From a checkpoint of a small transformer trained on Wikipedia.
Size: 10 layers, width 320, 5 heads of 64, MLP 1280 xIELU, vocabulary 15905, 37.5M parameters.
Each number is 128 + 32 x the weight over its row's rms, rounded and kept within 0 to 255. Layers, rows and columns count from 0. Numbers have three digits each. The size before them is the row's rms in percent of the matrix's.

# layer 2 MLP down, 320x1280, rms 0.0493, rows 70-242, columns 560-639
101:114071070118124139153134122090088165120126089106140196124140159133073125119173205120136123144166112153131102089123095161149118071078081146108155105147156119062153088114198114044094124077099156111083135120099134108144093106179110165152141070
096:097109088182117158117136107097097171153144128161095143079161133168114148110172128123149179143122180140150112114137127166170168117112100149094122106109111160152111151119146170018131115103122202099106147169102151186195126132154112154147162137
098:144136075118123124127088105073122142104219098088114057126129045141128098100121115106107095116150107142115095073172153164120137089136075161156089115154104169108115130183176152063110128139136128091173147123137154114159157129129167153123158095
100:087097111175141123158073093123097161160143122134180131112116128082160068130137144171169083136154122109198153129182147166181111125135143142145112062131187143133064162102142122106054079091143078127098134095145108103135102087100120177167208124
099:128098139094103136098080077132112166132115167126064199105120127157138174133105146177191120118103178129095120140111128105127167161120124135086162064092159142107094109170101103099128138116175111120090096105097132063126157127131097069096111133
099:107177151179135088141148113153163111151067167163132081128149153107114116149156184112137110106125134167048163096190101134113047089087104132109144149111124128084124113180080155082066135129123083149113117113126152144141112120080141063113092135
098:135159120144140129135127107164157119131119185124131129062120135091097132136103096120077165133146115132115155152179097130161115088104125098135080130066165198195166107110102167176148154189152043097072126130118154113163181125107158170126142160
103:130103190099131134062081144190121160134078095134115164115093169087115110150093150098151122154137149121131121186158160124127052114103159119123087122123067172130089186123057101156144123092089091110124134122164187107105126152136131134092051121
099:117179081106126172123127136152118143085071210156151120181177081094158130055172109164140083127060126090132140107105152132166107081142119164092120065145155144101129121109145122136077127142166178158133149118125172130158128136152130087137151182
099:097096184099106162136159120142139134124110133095094178120086084149115063113140079187137087097089116078114145131153161130181107152145137083131150127083137163090092127120095114175132164093101102133070107114176195119142139136106106152081119126
097:147124169136134162174150161158136191125135092101181176121140171188150141143096105110140155148139167132148110104124159093155085099081165131126142133123076111127109178155173150136205124169136127079128123136130152163122155117151095101121101162
104:142130131093125143147145125181166086129118090088164087147109136079116068181168106137060131074126084190171153118145159120141089211079130148097096105114141126138098134129132117116141153147125106207105111127181096121144127178111122138153068099
100:125078176146133095173127178164193110077171153147122192149134147138086134162174153089114119146133132131126190145079098140078129149153129095117122138177193094072110145107167143135160127198128075140121191172117182148144133145098083077061083184
101:191095124169181101146168127094139074095152054148109037146104116141164074150098124125162110155151181110139084190104086081145126176138152157097073153128128100184143148135140124132113161167117118090124117162141126137130109170149128116107145122
099:067151095167074159058117159108106088169149083125098125110100110132107093043086167173117114101109091112123175104077126141118161091162120127149132050139152158141155110108134130108047145102105150143110163088094170104116119091115101162121111087
107:109143143128175171096148043100105127129085194167104147164157151160155112114121175101149110146128153118103111198109139140104122049098154139104144035179144131122115117148141149114102127100132157115150136078176077151153137090141141134124172082
099:072081181174178086147145099170131117142135114156109117142178162140102119129132089104116120143091131101082153110111088104107098120137125133061107150097086082102194133136124140104122137090104104066102172091106167126192128133111077151076125113
103:134135116110104068106147144085134182136116064121144087123094119193077125072109128045139112154146090168138129140169052136104076090139115109137144109115096105134129100143121144145110107107057137112151157147069138123087186152105124159144058082
098:152090080112106127157181112158125075118170133135107118097110047106106120136147171129108102142158168164072174160096137146109164081063159161131153160135070098121123132145065135105139100090115196186164111090128038107089102112139165105140161113
104:140119106087133119103115156158111108101149137138140114111110057117199115053110097113153126068125161182026074141138130090081103112079111149136194147169092168144154138126080104112149102153095185116110107103112051090089107119133164120168155082
102:148154085101158090122095133096111103167117166133152075117148173091129119057213095133132058141133077164102084176090185146085186082137133121143069120147095191098133129097131133101127167081084060173059068113105117093122102101149122133107139093
100:129163081072151154125114107119084112154097107041154085168138087189149136144136142104074180155146118104152142104191180169121094166140138109179149150112178119115107073157142171124143129146143124142120132142151078162135121159111106090148098150
104:124088104129143092143145098124120134125177162091058139177118141135186174167151213117134114117136139097177086147095079119120188196146088143146160103084154067164160091128131159070133086161125144084183172144161131137065129069141129117206190150
101:137156136146118134101171162145092111136145103129146083188142145199086126049105140097130116183116165123101126130151168121184132065098122108097143117203143122147109096136115117086119101074082135101094173120117135071132071124087117115078079158
098:120089087109109046129109143177145127151128102123184187115123143029092149134114112158101097129098102155169116150157172114156101127096124130116089130111108148197047139143172117128155114102135128150183136133134155102117150068091125129096106118
095:152163112114134135059086106123143045125175137154129079117153138200117130132172062122052165108114135146106137113105123167066025150156123147136086139158106108186126119139102122152138175089098119153164180149161119097111150123174123101123166119
098:146155147036139100165112047074125095115089169163128068178148158086152112187118150179132193112125205105091088098159156118121103123095086173143152141116082097097084152150108171113148098082107114117107043191152107108120108109204200081136164153
100:137160163092143112068118147139126166128151085121138093093148143089135140112149086151178067138109134167088153157170135143180142116132151103121128075111105142191140154141128122107126144078130124102134142111126143187139158126157167149063131103
102:196136170152167152156091137163132098149168136097078093119145105089176183118104064171086133090168155164160090104132148151119150149172174156181075121192184126113096139145110121095100166133164176125125101168151102146152075139142097113127104128
105:151125130135160128142142151102158097140120121107123140134125118128055146208111104056108132158135119092108166113096080123125141123113151138111101185196162167133107195101183125115138096157122153159138114158193168151116116163089146148170068143
099:109178106137122176105115178165179144146107103087149131158125074091107084145172067127085118135108123146073127118176115132087136123115080137170123131107116076076107169136130162128167155100167197147094120142153081088113131146126138129112083105
097:119200122131133184170072079099125131158144114098122099118122120061103119093214092108131127158124100177142114154104116123118117124118154166090103134141127132136108135095104104124171103118071162148101104136136127168138128149148193175160194121
105:166117106099089141082074145131133143114108126191152143177145162143169128106166074160155053121120155149166089195140112096068102166080096162122056119069118111145144148131152138091100134111106135127134110087111132155165134110123127106089153119
102:085125143100098163111132130083150170150143153074187120134139146129165083090109093112148047143150120179170125143132195129187153110158148170119135117135145179098154128102135131180088133145102172181109129132160108108146138101161149119113130107
100:156121173125109172111142148152145188163174169139135081115126167177122111163107114143100124142075128167125171144107119134162137064100168140091113100169135181111143177084095109133144118109123071099085106099122130098145150128061200107084152162
099:081219094128145093139078130135098084082157105120169107189141147118119124172123117113125163109081115130134159121123126117109086156104115108098165126104064082117152122162130172137126142193147117158137139108102143114094167096147139134123150159
158:069106064115149104124143165171090143152092103109117150097079109145154184140180114100133099149163153129160124170121060129125149142105110075094061155107064087092074139072099142133101086124137127129138148076094164151118155081054065140127122097
099:107143136164082147118155132149127104078167184180148141198122099133116152122106128092106170123099173138127112105149106109143110159109118101107244163142157089120146088118132193108175126160105138145107127201185082172139129175180176182142105158
098:101089046068098157157131113068101143174137137076109122154138110152149108148200147174129085145130143097121128124139137101094178132137114160161146109123138117119102107080152144131057086132078152159110082136125210143072131140152158112121137126
097:089100153138054122142105120153130093142115167086177108190156121168127151130139150151129118125053128132118116136103093144108083215087160111153138184067107102149129112156106144118206128131158155130053077153078124101192136118132153089138108124
102:114099159155180096154155187142089148160107099090176085118058195134107122127075107128092096134137066137135187180205124140117062118152165101106103081164201111185104161087137094143087144127131145082101100106160164081138124075125107106072114100
103:135101152131173104118120184102136086095075133113125127104126121106075187178105068160092088121151056105139148144149158141099188090144166115110063095124104149147122144150194138176126158147166123166122134082112114070154102161152124107104095153
104:169139158056136135185088138125063086147173146162106183162157174146185135156134114125144081049081178096149082088079161152177098134173157167049118097137160122127125146154171203143155115104149110098098166175177104124187103115164186093104150117
096:116101146135151171166212095080112164107125127137134129108160164191102128103160055086148109127089103157167111121109104120188091107116119158152129107142124169165162138104090085146161127110132147135128136146166115151095138130138086080100116190
101:170121158138080163134127083178138108103093128146207100059140116115063165196172169082122144147139107171142122112154167086172091088114100136086158125117148151175094102176133134090134154117155159148169145176111104130120124139146094107120149166
100:146184110152113102162121135117105107090158153145161112147120104131098141132141145127143167151140156158111119062095119106249156094122135149176128104141147209048122106185101204121077136120144098142155128166116135126110113205108158124120088184
102:119138167059070126121180097133118084179144165140080107106162135120149099141077131129142107078090167123099132166104135157095110094105132127099167114054131105136136080178106145166125203055136123104167161119131096127152105187114147138088135166
097:139163104151148081144110086084149125130200155114113129104125128153156107123087089159118106126102085112124169144131126092103113159109130094150124116107148176136127132119097133173143135140135133152174118182142151114097144113136124193144064107
101:150117041155098084073133149121166129125156105135161104108076117082114142146129137081136150132163092064102138179150139132081155120099190151112141130157149137100110098087084104165142137155113126142070142153171112134118090128085072208101151098
098:093101142141118144108123081101125121189185181188132163093122070134101139171117100141104086136124104126086113138112100156114130079128135147108070127117143168087194098115108110139118107114171100147119152144149124068132090140184125178132156157
101:105093098157078171135152133139159151166142148114145079171120123152109110173162131070138204161110171187120158069134126109123144127115111072129178156105116111145102102135148100000210126113143113146144140146143100122154147113064066084172060126
100:151151121155138084118108134088189091170122218090151109113070124128209156145186164138074106149142168146147114110147105153129125122070125141132069117160084152111122084108086092157158092120150165054140121133168130164146132126105116195116118188
095:108174117072119100160114106129156078130121101128116180158115107115139145171138154090089105141104172168069131166126120136152089144088156199092125085131172061184179155096163133096103092084162129092121155062167144137131171096107123160095136077
098:129102091118045162110120097075098092137101101129136094183151150189137114105167102128139160136080171108124142084150109122127180119085141147102139131120116069105109092140117079102145119125118111175186143170140177107168106087154106054190099099
101:132092148091135140179107132115173087114111137091128185145156105132164138149121145083112107103104188127094137157114125183076209112163155142103133124041166134102086128109197152133163097157152094152136090218071104178204126163144150106113125125
101:093116155118194103149130113166139135096098148169125118153149089119142118137134107183056155168078104094147191178158150145106141132145163133095147133187177060144117161153130155152115176152124097128165141117154130160112074128128189121172155121
102:136089115089158119114195127088121122052112194129124139138096117128121051136174173042136154209138123162136148138103101127113121184127112192149100135092111152157155109169095123075111127115153141111152179137203109130102129093106123144147197138
098:135122086115137085147071151057101089163141151102154158106115105072108165155124106134132125067074102160105062119158086151132151168119069135146151147118152147133093118104149076161151159162116126148161112174170135105166114125133192105152137104
100:142150139086172076101111090196137084105135103141139104149095145160121202117186174093101099071115150139113108134159146116092146189141121117109095080133162067142073167142147098129159154074137156184069151072146100126089099093124087174088163119
099:144196127106098147122136105132115099099123136180136084139114057096118074171131130106129137140176112119116112129150126165137155230135094104130157091089102085172102054151158131089108097076093128153176125117106119126150100061145199139149197110
101:130133096121061167132177116110089183067120145164110075193079134119166113119145108146139130146134109153175128121119141181129154098126168163116146088098107122138122119091082142077093147131127144138116214196165122142112125072149168075166131200
103:086113160151141103102089155155132141145091118119057171128121167106164076149132126133124136180154174141145107162162111152144128101095189082087110063212109126132071160082157092130113111165174118068142141127171155113123143129118092210082080096
104:094069115115090105075140088077135153146180173103115129139089091150103135122082126093151146137142084169178116155122090102114143126133144154116168119178146085103200094173130142164159077111122125180108131117143100121089119167144133111201125127
096:129110100062129096166106114177115100146159166114147123109135119175101088085171157075108106153165175087133112127142182078159142121104123163178126091106136178145155145080129068150136137112142149091100127133153150146093133113105181175103121137
102:135134083130164136120148111135119099080111151092153091117178132105098175152109093188094103139103044193091154141139184179155113082110073139136068162162130146052120165119178189169198106116094109178142141136121140107146151176109177159122117133
095:110111145216101117149077149194115163147099149113161168132092175160101172140162123147183115169155074109101148127074164090102075140179152058090134156138108148106116131181126155116130091136132088127209158147147133178139103183139145133161131163
095:143089115163113129134153104175079111053116193111082109131077121181120099157151083178160177087103142112121076084165113146062155145112109123110150146119127088141101100151080100144110109119193141119110139147073079171090193214096133147137115138
097:067104088131141149101125137124158113180158142110079166137149146063099160140099127202121141165154175092139144091089128176136132155116123072099144135130130182164136093161148121129039113136204091121108105082111090136156108150153129158077155166
096:143143071113182144094126160111097193119137078169131184083073115113142138131122126170158070098138188151119094157159142136084106114163060173099131117114092154114070150125137130185109164122151096122116134097170153107103104116160181096171128064
094:139118110122121123097151134123140082153095124090125125129159130141204174148105136042132158066151088127090115191135123095153095147077145132129153089117149114073120150127164196180138093156151178135134083134130091096174125109109094150119070079
097:107194159113108173097129062107102113093105123142084096155174113126134128099120131135090065137128132108132088184159066121141137146085150125103097094096099049138122100122139130106162115105148131109094067098102102164088138169168096070091189141
102:149150096141084133129120139109169090162092137166156087119098077116160158101125094153140129105160124098082100067216152141127070063116038101176081140125083121169105124072169178104172166097179132176154150070108118146157132103128167210099116089
103:134132103156122139096121123168160122087080096127144169150117126130166147169161093205162075114149105119119145143107092145085087140168107102108107155122085070164122152139126084202144190091158120096096103159097110155157127129106086087169109150
104:091127120147156172134113123148151123123124114165076123147140154147121090136117119096089114097191147091095125100099111179098118154114148120137109160160114151105081128163188132056090112135053139131140167148172156090147116134137169116152165117
100:120136073083076068077118179101134116040103133117157047087153132110109170104056091055121099119117117198081136113146136121145132131147048123073154167159134121117135129115139142133150164121125106136146140130148109114115141142117107092106067112
100:115157131173118150098070105090140128105134115112121098134133129157132185138090084128100060149137199163127180146175222184133178117139077077114125109136156085176082139107121177075114127102156135164113135088121114149113160099116124148128091145
101:082088102114172145082151140099088142198113113151135085106139155166172135155134150143124158117147146131201164127121142133107170144112131126087144116099104101072133154050173090215130130146152111086114113114115100198102128123148091128119118119
104:159129147131059145100079158096141093079122144128141093143097192081132169174144087101143110143136124096108099082121163115177201097210148139153117108153157180105135167157115111103110136164154087187126114167143064124142148130117134159168153123
092:141108130165122175105084116089096122101091174167068165114109160113189126099128109139090136119140151105132118159123218129177139137126105125124136081162086155151133133107127148108152096117111089124131083085151124118157079114200156098098073134
098:128083123107120146166147070134127117093113138164051117125158104144153153127195151106083147139115067110143149186166059113086092092123187135107189112052154088118129122114079068109143156134168140098091112122074116141169098182153127107143161087
104:164170125092147134121146147147078103148143143101199135107085077149146190112146048133135143123122127121116160138158087203105154086108138151169122170069153110109157134094073112158173142148145084133167218170142123120140131068106113123127107142
098:146094107083114155055193109101159104129183154104090084142148170108196110097106069078118132085168180154154124136153130109144082139129125108125070130132147132121155139107121062112085168128126102136130145174174060135175134151112130165091132116
102:145157149111090152108141136112102140093139169165137161157118155129126130171138103147115114136175111170114083099148134140183216156157060101142215074108088151147046138188131165066137087137090117102159129140104120115161057060153204163137129157
091:167227110197181124152130099130084151116133087104068101097110167144142099156068158111117107124152138186170126155150141105126138121152149099084194151103100119159049145147146103106108123115144112149125138131077134167154156144091123128111109113
100:106110122140125150089101084149116078121171189116163149102080120132149155121095125192079132049117118219144117153117072138119203132115143116156111122109114072111159095108172052118166125103108149115020104106075094113125159126127117134167151092
100:097103084171139111083129094091128141143139135080131122126105125107150135109143135096124111115147058150116157130097137138101083111113141173166149132108118111091142116105108119130184159062124137139122127182170143147100145147132133160168153104
100:133113125132093116071133113065124141101149143181145106145150130134112173196128117153153167099088082108111137163099100173122112115143152127126110148137135139086086149146145132096110141100122113152135126061126144090110150130121108073181077145
098:134092126123108103123105087149128099160192118167154094137126062063170092137155203211088055139137119133145161069165109154131165164194041123197088116148120098122154112195090119080079130180137109134134111129129100159040122169100162097151158125
102:139087116178125196105116161181114083096172111124118107132089165140150097152130080132130119129195074141116169117141114116139163100131158130081025108150152133141083168119078109085088150114127167062216177145108138157126160133124124112108093128
099:164103107115121155084158137114140167125087147122064070130109144151109122123120191095143191123171157113091116120140085083108138161133180121123125101160057145087141142035157136132125118122141143108132129078129095102081176093095108108140172128
101:108150146130125123156128139092144095102168153129140171140128049116188110086142140146133104127123185075143116147135136194111106073130101142071129121165168159179099148144168123128137101118172127114169169172182134159110132145151156181176173144
096:127172133095142128131147136062115135123137151150092149132163135084118101119118091143128129190128097108078142094123132197088182121177124067166108143080134179101142123167159114153095155077135198102147155083144100116098148086112107144081106156
104:128083091126103095116126125122140173106148180146126185111140148126078167121134115163128133141178142181134138132139145087104120131175118168137176102166134117143114147083143163173148100077150131142119150106131149123169153097145157053147106121
099:152111112094162058142176114114105189144170123086057134075126140112067172046143089089170161105073157119113136120139148079086127138090116148085171144118110082089154098094153105113152054088089127096079111134121139120153105143142112063110124147
097:158154094124071118138094124138120120120125177151124147148172097147112159142091144085138155107167084194106131100145184119126058138086132147116157101101148152056116026102142166135104073085120129116088112113184142127149126090154149146126142133
101:090133133149149146096079197152158107157166085088085160145103140143146146128117150084165194109118126161083145123115169094162148150121163149114195158115152073196107174135138155081103060143106152194078123168159126080151115169126132112167096131
096:117162113142096106203166165161078117142138092162189103137125078153140125119131146128158124097101155151154076151133171143149109128181110135135093209086110089123177137147163131110177079098106142148080094147108158148122073130122118118078148099
094:109127140156163109120165138060090149173157204140086124098116160037165102125102151120074050159157135100144135098108080155136177117144181133155123131084099102159162138150132124096108113172142070153091193138113176056182101190112066150110162164
095:078053134172167102140076120169145165140107123135136181088109088065130142094160132173089053125119091130127136153057164123159138170150110128086129115114091094204129089105103113135134128110139136095112136143106121175131159164145127116117149120
096:158150126142159085179139130130167167158156104121115147151060127099100109170106139155124102154130146180089179056085194091091140114118169124159098167184138183137090134135154177162131147118131101168155110160121132061109124143105136098172104143
099:119116175141161152137146162116111119083160180159092163077156071107113099068074099081141177177098130204093113115081099090068121133136137194124136124115122107150138136116106097151094082106153132168089117143112132108146089037140119108088139126
096:096136075181166134115082115137145117080165131121115163140143143149154153091126184109091119096115113090182081131119100117114183132124111189108126143203181082127117145132140104119092097105181100080134103143161125114105149159154090133140143135
100:185104159153112185123088177125181160071085151150169077138110071192096146074129156158160097153083136219135117096092157056160134131146092165089119121149153094139127092116162140151102086116180149183104113146130091154144135146122164105141113140
102:111105110072141105137172120097137067122132158149084155097163144148152106103103122170102201125148197100147174114152156209157127135136100109158145197135155148138112136154152112122180121095183142150110151147138114115142129133147192083066114123
097:180112096150068120108152101138177155110147142142150131152145072149182146178222178119118144144144138170161095195130125148128134175122099122086113169125060140203166108175145127119134164123133149159095132128135119074120129093116082128156163136
098:072129118140139138149111163141089155139135113155142164150150166161056111208112137143083105137095163085120140084147128074119143149130159135114151142154102151156152143092171151125147139122124086176165116100123150125190124096136133100159128121
187:138154143131104133164093123120116117111176155222154153168210145097151193138131095162083153153100147069169105162107169172129147075117145143103157143149116092137100103182154107123173120122171117126120147163071171214144134150155140111122106179
097:140109103109131114121087133094116132177093131175187152122149117095132092164136168127163169104123128152157100133164127091112114140104151167121166143118123172054149093141162107099104115149093136157170083189130104182125135095185120174117055169
103:093109110167099124080142134131153115102126089143159122152115181130128077121103130143126101134162138163111124089129105092121093182108134094166080127171099037124136169098152195129158083113127104160071138142143131085161182163104129136126132076
101:129141165221086103070081146167122136095144113050158116119079093091162159094158133108137148166143129160105081124115105161099099137153151091157133056117102126081113145065104163165161125092147180153106132143059113122104130143140118127202100128
096:112120193169183079167128120115170138105098173122071165137133099073153111151193051152054121145143125055122095188096094096097115095160149195118154160162126161112152157087107132144120088138166100153121042066123214102173148145132152159145131151
097:079130169160147096155192128112081128127141144081088121125117107074179141120124150140165068113133101110186083131173074074090161119150136132129116159085130153175111154126126147144106159166180098115088113135176099125128078132154152160133149148
097:069087169154176164114138096100116103116103154149132094151129114111138149188113071121126128127126149087182144117114095177128099139070169080090127154119083078105156164120147113148154126118130174132114149110107045116114135084106155123155143119
098:117133135124146082143105138107135174076127169064128069156145153116114163122107128140145149110164101111079128163062177096150168123136138097169125164071185196152118156164117214097123118174120139121099059141129081137158087108113244179089082173
098:109167141086114140161154138092150085140084096095105121147110162133140146119145156096137173142159155179172131071114066093163108118161156133147139149138214161141104109131123178104144111131123146149127093117088093168115129197136141148126065159
097:130115148169121095148183214174072059089136097097162107126137110121140062148108141102097088116140098145118107159152166222165137085159154145121090117148102105127128144146099165134122133153144115159128121142118145158110103116163123112115162096
098:148081131121137137142140159121186110113079140145084099092136102130099111120122178082169109100130120149145076169150108172057129100112117134073161199149088110175139123123173082105144080131101117093094138136113152119073068135149104145092176109
094:230136140172128125135141124139189112140165149133102131168129197143079180092145152155143162101119143136140147116112165069136061162099146125177132183173159130170163113187103107138129139119108138175095157149130133130170101133118110087138118140
102:161137165122189085154132115147147163177102172131189100148099143098116156157107085203132104141114158107168148121204179056099101113118130133143093082099100139130115132091123193144092140116143113151179095046144129079186128195088164109068100097
097:071128104076102144139110080121076142146089112022133158102128143140150152102108132153148163111130160089160074098118172154106165129131136139085115145157170103112109099081124186151145153115095126118121169150158122103137137115146091184154112144
099:125128105156137093147153144138100091110140152128140157143120120109144114140158173095113100137168115099174120160092107149132159171115127074085125072125108178167099113167127155123114116123115130174087120103088125183135115107152125121135156149
101:178098112093119086151130152164149127169132119136126089144109085093123108115127143140118118137148128109108156138172135140122155154169131107145123174117138178123149145161132164140081179107123068132142101125073163184159131122121118134204169148
095:181151115128150076088212117107070141108123141169151126108109171134100108167169121124127074119131136076151112109096068127101156102096117113178124137119088065109126118149086096076112141093100136177186142092130108149154120070100131099155175134
103:103157146126137103126134117133179134136112122140170115151138132093180119128112113163115106137152104138198104190123187138178157090162127100108141088153138128150096157150208167138131150062139088158088145100132122116131098101115098099103071148
099:101125130176142118194097081094114177083097139146085170124105113157129117131142194167101177135156165166081123203115066086107107140114139078116132111101098095167112166088158136090151138080117192143095133139123113165158124129100136166090142128
096:181086165131083092114158132165114115141135154156125116129085120162087140128146133118182145138154162136102084145152099151103161149177105128111128073174137123176180082120121034107172139045094106154136105103093092113121120095103099128155169057
104:169196134147104108101137099148108099166142075149149108092123133157110083096102159116113081108132121099095125089145148104106070225172102116122063125128130125134130122094124157118119113131093117151115166153121138089121122080083129108167127063
097:131176128138112110160135145099073136124153180147072184102133138158103104151138151098116121129050128118129123176153078115187093122098092163079182137080108141145159125124162079102119050154116092119146121168141123118066166076104116087138128138
097:078113157141104179123090156147118153131107134113094165063140145129085106100181095093143182110155165157096148163095127163158165085159150051100083083156113209110149121121129139086159103088170163125074097125148226156035117055135131107158109132
097:160119122165152099099149140170138120119151168093156195059076128079141188108183080125157168105170092139136128070095119183108126110151157098099142084139145145121158121104146111105178163120143171139212158109119123129034137141144135164159131139
099:170094133144101179118125095107114140094125092123099076096144125134170149155198144100124105172169190144187112151135143085175050130137103159091104115135115133128138093133155055115143100116129070178162119138144126107202133160079151127185103145
102:162186125097089103090121109102141134115140160109167163100133129117080143095166162135128101148143169124144115096181116190137193185105125191193187106098181164112115097116172112137178145075153133153132141084126130162132139138135118113054124100
103:093108141132136188124122109095119172099091119202106149107163158180184131109078110172139116111074144091084137203109114184159144110139152169108168128140145125123125116165115147100113118156170102173100121132172148160177108128150200070051143174
100:109148133119106124104151130115096123124159177077162093140130135127147039121134120148149120096139076109102108129067057094103158130149130136172105176148128100096143121093122135110189136137107095144162063178126091116169164146094168159173136195
098:143065150131116144184121158130126163099143107124113189157111126103134089134186113177138136101138133147111076112075152155151156182169139142067128182077167081167165123154118085104097196136110116096123104143158064172118085169156124144161128132
102:158155100178121080120129111121117081067153129094110186096150161164187143100152154196070138139146125121122143175175118143094144164144146119134142082132124107169120107144087042157143113152136181135109172176114149142110125071161147112147180125
105:141060096110154118113114110078221096121117110128143108140105107090103146101121176108152119105134142134064115072140174106104125130112093136110171116111162154149127077167122136156134088123060090097069114089138118109096105158144146150159134117
101:118122100139146132183063143192114085097148063080129130183143112108117111131105128130127151116151151177162132153165076076117110133147078116185105131076135071132103084134172124133077164148111138115106104102124161119125118156136120123155191158
099:175138145145092119134070085142134176144063164103121084113107113152077198103190100117134130117074177075100118102153076149147096149112172173144148148099193094104157122158162134124076136117108172140109185163170094125009162119152122074107139092
101:125169150100094102088125156134054168155143118098043174119080106145190112062151070152178062165124157123098115081212142139082084112131068061123118160115112132113085132121155089100099142153103046102087164139091131160104150112088073129118176171
098:052143118091152195147129080123121088158131121164149075116145096182069145149134153129139191123113158139132106133125077117083138171157176136124188088094106085165175149109162172149114176181135106141125120118124113165104101198147132178120115107
097:154090166135121136148146128092070121169144161133091151127107095122131174106108116145165127087098112127131104142140159078095161114173131151130147089108115074142150142140149093116041134117039076149157122084120153055136146171134128102109095106
094:141126075117128173087139123088126088118154131129113074115126155178138103123168139111088102089173143125141108128179137168179159106181112150117116126163082067136114083165189123117163182132162106176108086162140130178147137137119163126168164103
096:134156128120136084133131162091150132139106100112166207105126134143148111123151144131146104125136112136099192186152132183160145077088176143171105094107143089071043190088113123137138138146135139058108172102189156141139136130102082169108178114
101:132106093098114149101067123064157100121188124101116178131096103087163091157193091172118153117113147115097111135175167160133088153132123141118088124165121142079146098165073093161146086163139153110169147106120046126149122169121081154146110140
096:180132158146094132172088177121106148166083140180148133177112110122115120138146143131153079124162123147149117099116100162116182087142123157099114142102106079192103163127101096069114106133160176101120169158123138121159085132127098167142129185
103:156125088138132104124179095137154183140119134115154097153082124139142156124121140144175067153112073153144072131089134212111150071141128093211079106127096125142126138180063098130126158127155054116085132095131105147077170155093077173103144134
101:133129080139102127091174150140151181143083104144089067125128122214105183026113131100098176128128163149129181152139121145118141132147127174109119123126122087135169119116208134122117135124155177105108142133180124173064174162141109175116130145
097:125139150161138074079048175159144085103125110079158135109127168160169086164177098175122120190083122152114185119181122131079145162065109063120067110174115114163086095112087118142111173175113173122130152089054118122102114122142156104096165088
094:132111098120176131145115186136091096129117150180119091149117166059147087143138119121166117091121193150117089137133144124116144146153176115093071137146176136123076117110082128080033120176136145094140095075121125130063113125131140093155119123
102:188099113117146165084069107141108135168152146150149128184169171118097084143190107160096115176169134183096068178132153102147127042128119166081103149114150113139138130146144122115098189068070144116175125083138154099169111128158142149102128105
102:109136106075129123097103086090106189122112141121046194096129090096185149119118089184166162153085147075146116095121180097149144103151133157134086135140123129115155110088149105099177105091090130118092099162198178151111116093116095085144131123
113:098253162140141095100141148105141146154203132132097126083180129130151091134154151141081127172157114088160134148144128174097133104120146163093123147104111156153063133113120163096123086126157129039221122145116135158099155139167152160056101164
099:166161155105104132159138168135136163075090141131168156132155111101151093130117088136103144095111114121139145162108113155145168106132185170146160195117133072119151201115092121164104117088112117097118167135104110180129142101112119133066120174
103:106113139132121165120060085123065074125109074112143157126124082167153136124114111111088197127161095114149164104136136117110140107139136109084111112114114154167237109095098144074132084141091135131127143089065136094113097050127127090175169146
097:170179146140126150128099101102140173106146122167104138071146102134140104170113119098121163142121134150135165122128111157087130062127121143080128110139067096118170126083143134147071101095084110109099175057168096099113104158152100176120044111
102:121085165166123090159170142161122111121092139075116133094129156159126136162093133166130134100153095113162110179138070101123089131140126091108093147059106184119080121129065209152138152164176116150118065157148101116155178153090197076126153130
103:114157117127162036185169144145115136142130143069119107094109148158118150183171210139142141159162157120160172125141112117174101136200162132188129078114168142173107136090153145090112116145162110116140143179152081159131185156083162150074131126
102:128076135131163138166123102156141175127154140163070121128154119096137130140138139182135143149163137071163176092174136131165148058144155201136156113135135220133127126105141136062124147156130115156191100122131186134157130145161123087111052141
095:106141116143145203127110133127166087129079068154103056099090102082069131137094153099175129133142136146159054119206139107138176153146122147133132106097086100070147120144163106167137126101121150139124088159137115143079123172168182193138119126
097:078139117157105131134106173218135113064125142176141156152138150166108162181123080109151171128113122137053144119136162119118100200147084085172175105153170120101145141138114147131099091175115136181128092107104157149185160173085092137131137132
101:124123105163140113083092155112104118157130109114134138114130084113139167080153105110150099178138122097119150129145176153142127130102146074145134192138118096099059094109098142097097116103150176115134147140107105170208102142123098177101111177
102:069098125153104092140138096184166174110155084128140130185096179160047104127091089119181150181147134130134090177089091128123090132193138082118104154136076069124108141175138125144126101080134100095163116154093106140099127100124062116140140114
104:155100174128122103118127106116134122116058113155113146086173133147166139103175122136107076136087141111152101188107088162108141171094095118138099097139080094104137080110138137075154106082099137122138152097115093168131182134114130158193119126
099:098183179173084137100129138141160119059095077098141135050162188109113142101122183105119116136164114122126140092182103087179129180077130175127113094205128105118098181069162164133186152133184100204097049109121171089085165112107098156066161108
097:125111114170122092132086088135170122158109172093197152178101181169129150173129124094184130128126205135096151083116127098105145116110186195119123101174136131216167137115115130117079183120138109115118097080113132148052127078110060146123170125
099:094119154138118081174083131148120118089150119116118143126156131084164161186164075118039081173102082071171081156150104110137221131094177120129150118128132149118110182162134138147077124109163065126078168124080136100139156144098117161134098138
100:096129138150112122056081114126152132075176159094099133121098165153074130112060115114116061101155123177136128147090151105192144132179167160150111087130177095096065134089097040176128123147158090167129118114133105148109110143094091120107089096
096:107091125090117145121123153181171179143145106181080090164119101201087177155150146117137145168142095157140111107174130104122119120146111132111166141152149096125171109139153134099131121155082090180101043137133105130113116125114133117115137105
100:144095095150127143144117127158099100138044123102073136098085161109138191110167109114133150144123187120144142120128137168144161137121078123134152171107162165146130128108149136044140155163087141158115110158160105190101089130127161175214157180
100:171129120081167092121080117135110146158160125143137130175096107118068138151143098150211128114174097076098126116131111086099114156137128098201140117112142207177154139157102125136105143142123094092170091116106134183060125159124123142114130077
100:114150109128146157106121087072126132132138188134095133110116137097103117128119082154116058106151213069118119150143139139114153128154169105100130092113095158100162137162128096178103140153132163148120129117177150128125142099158119113166133153
097:175114134127082161152205151105158137164152127101090108125155133159151130073131068150119107096126145149138096111128133149189107134096095175171149092142125177176112159103104143095107124102166113091144197195138132113076109157109094095145143152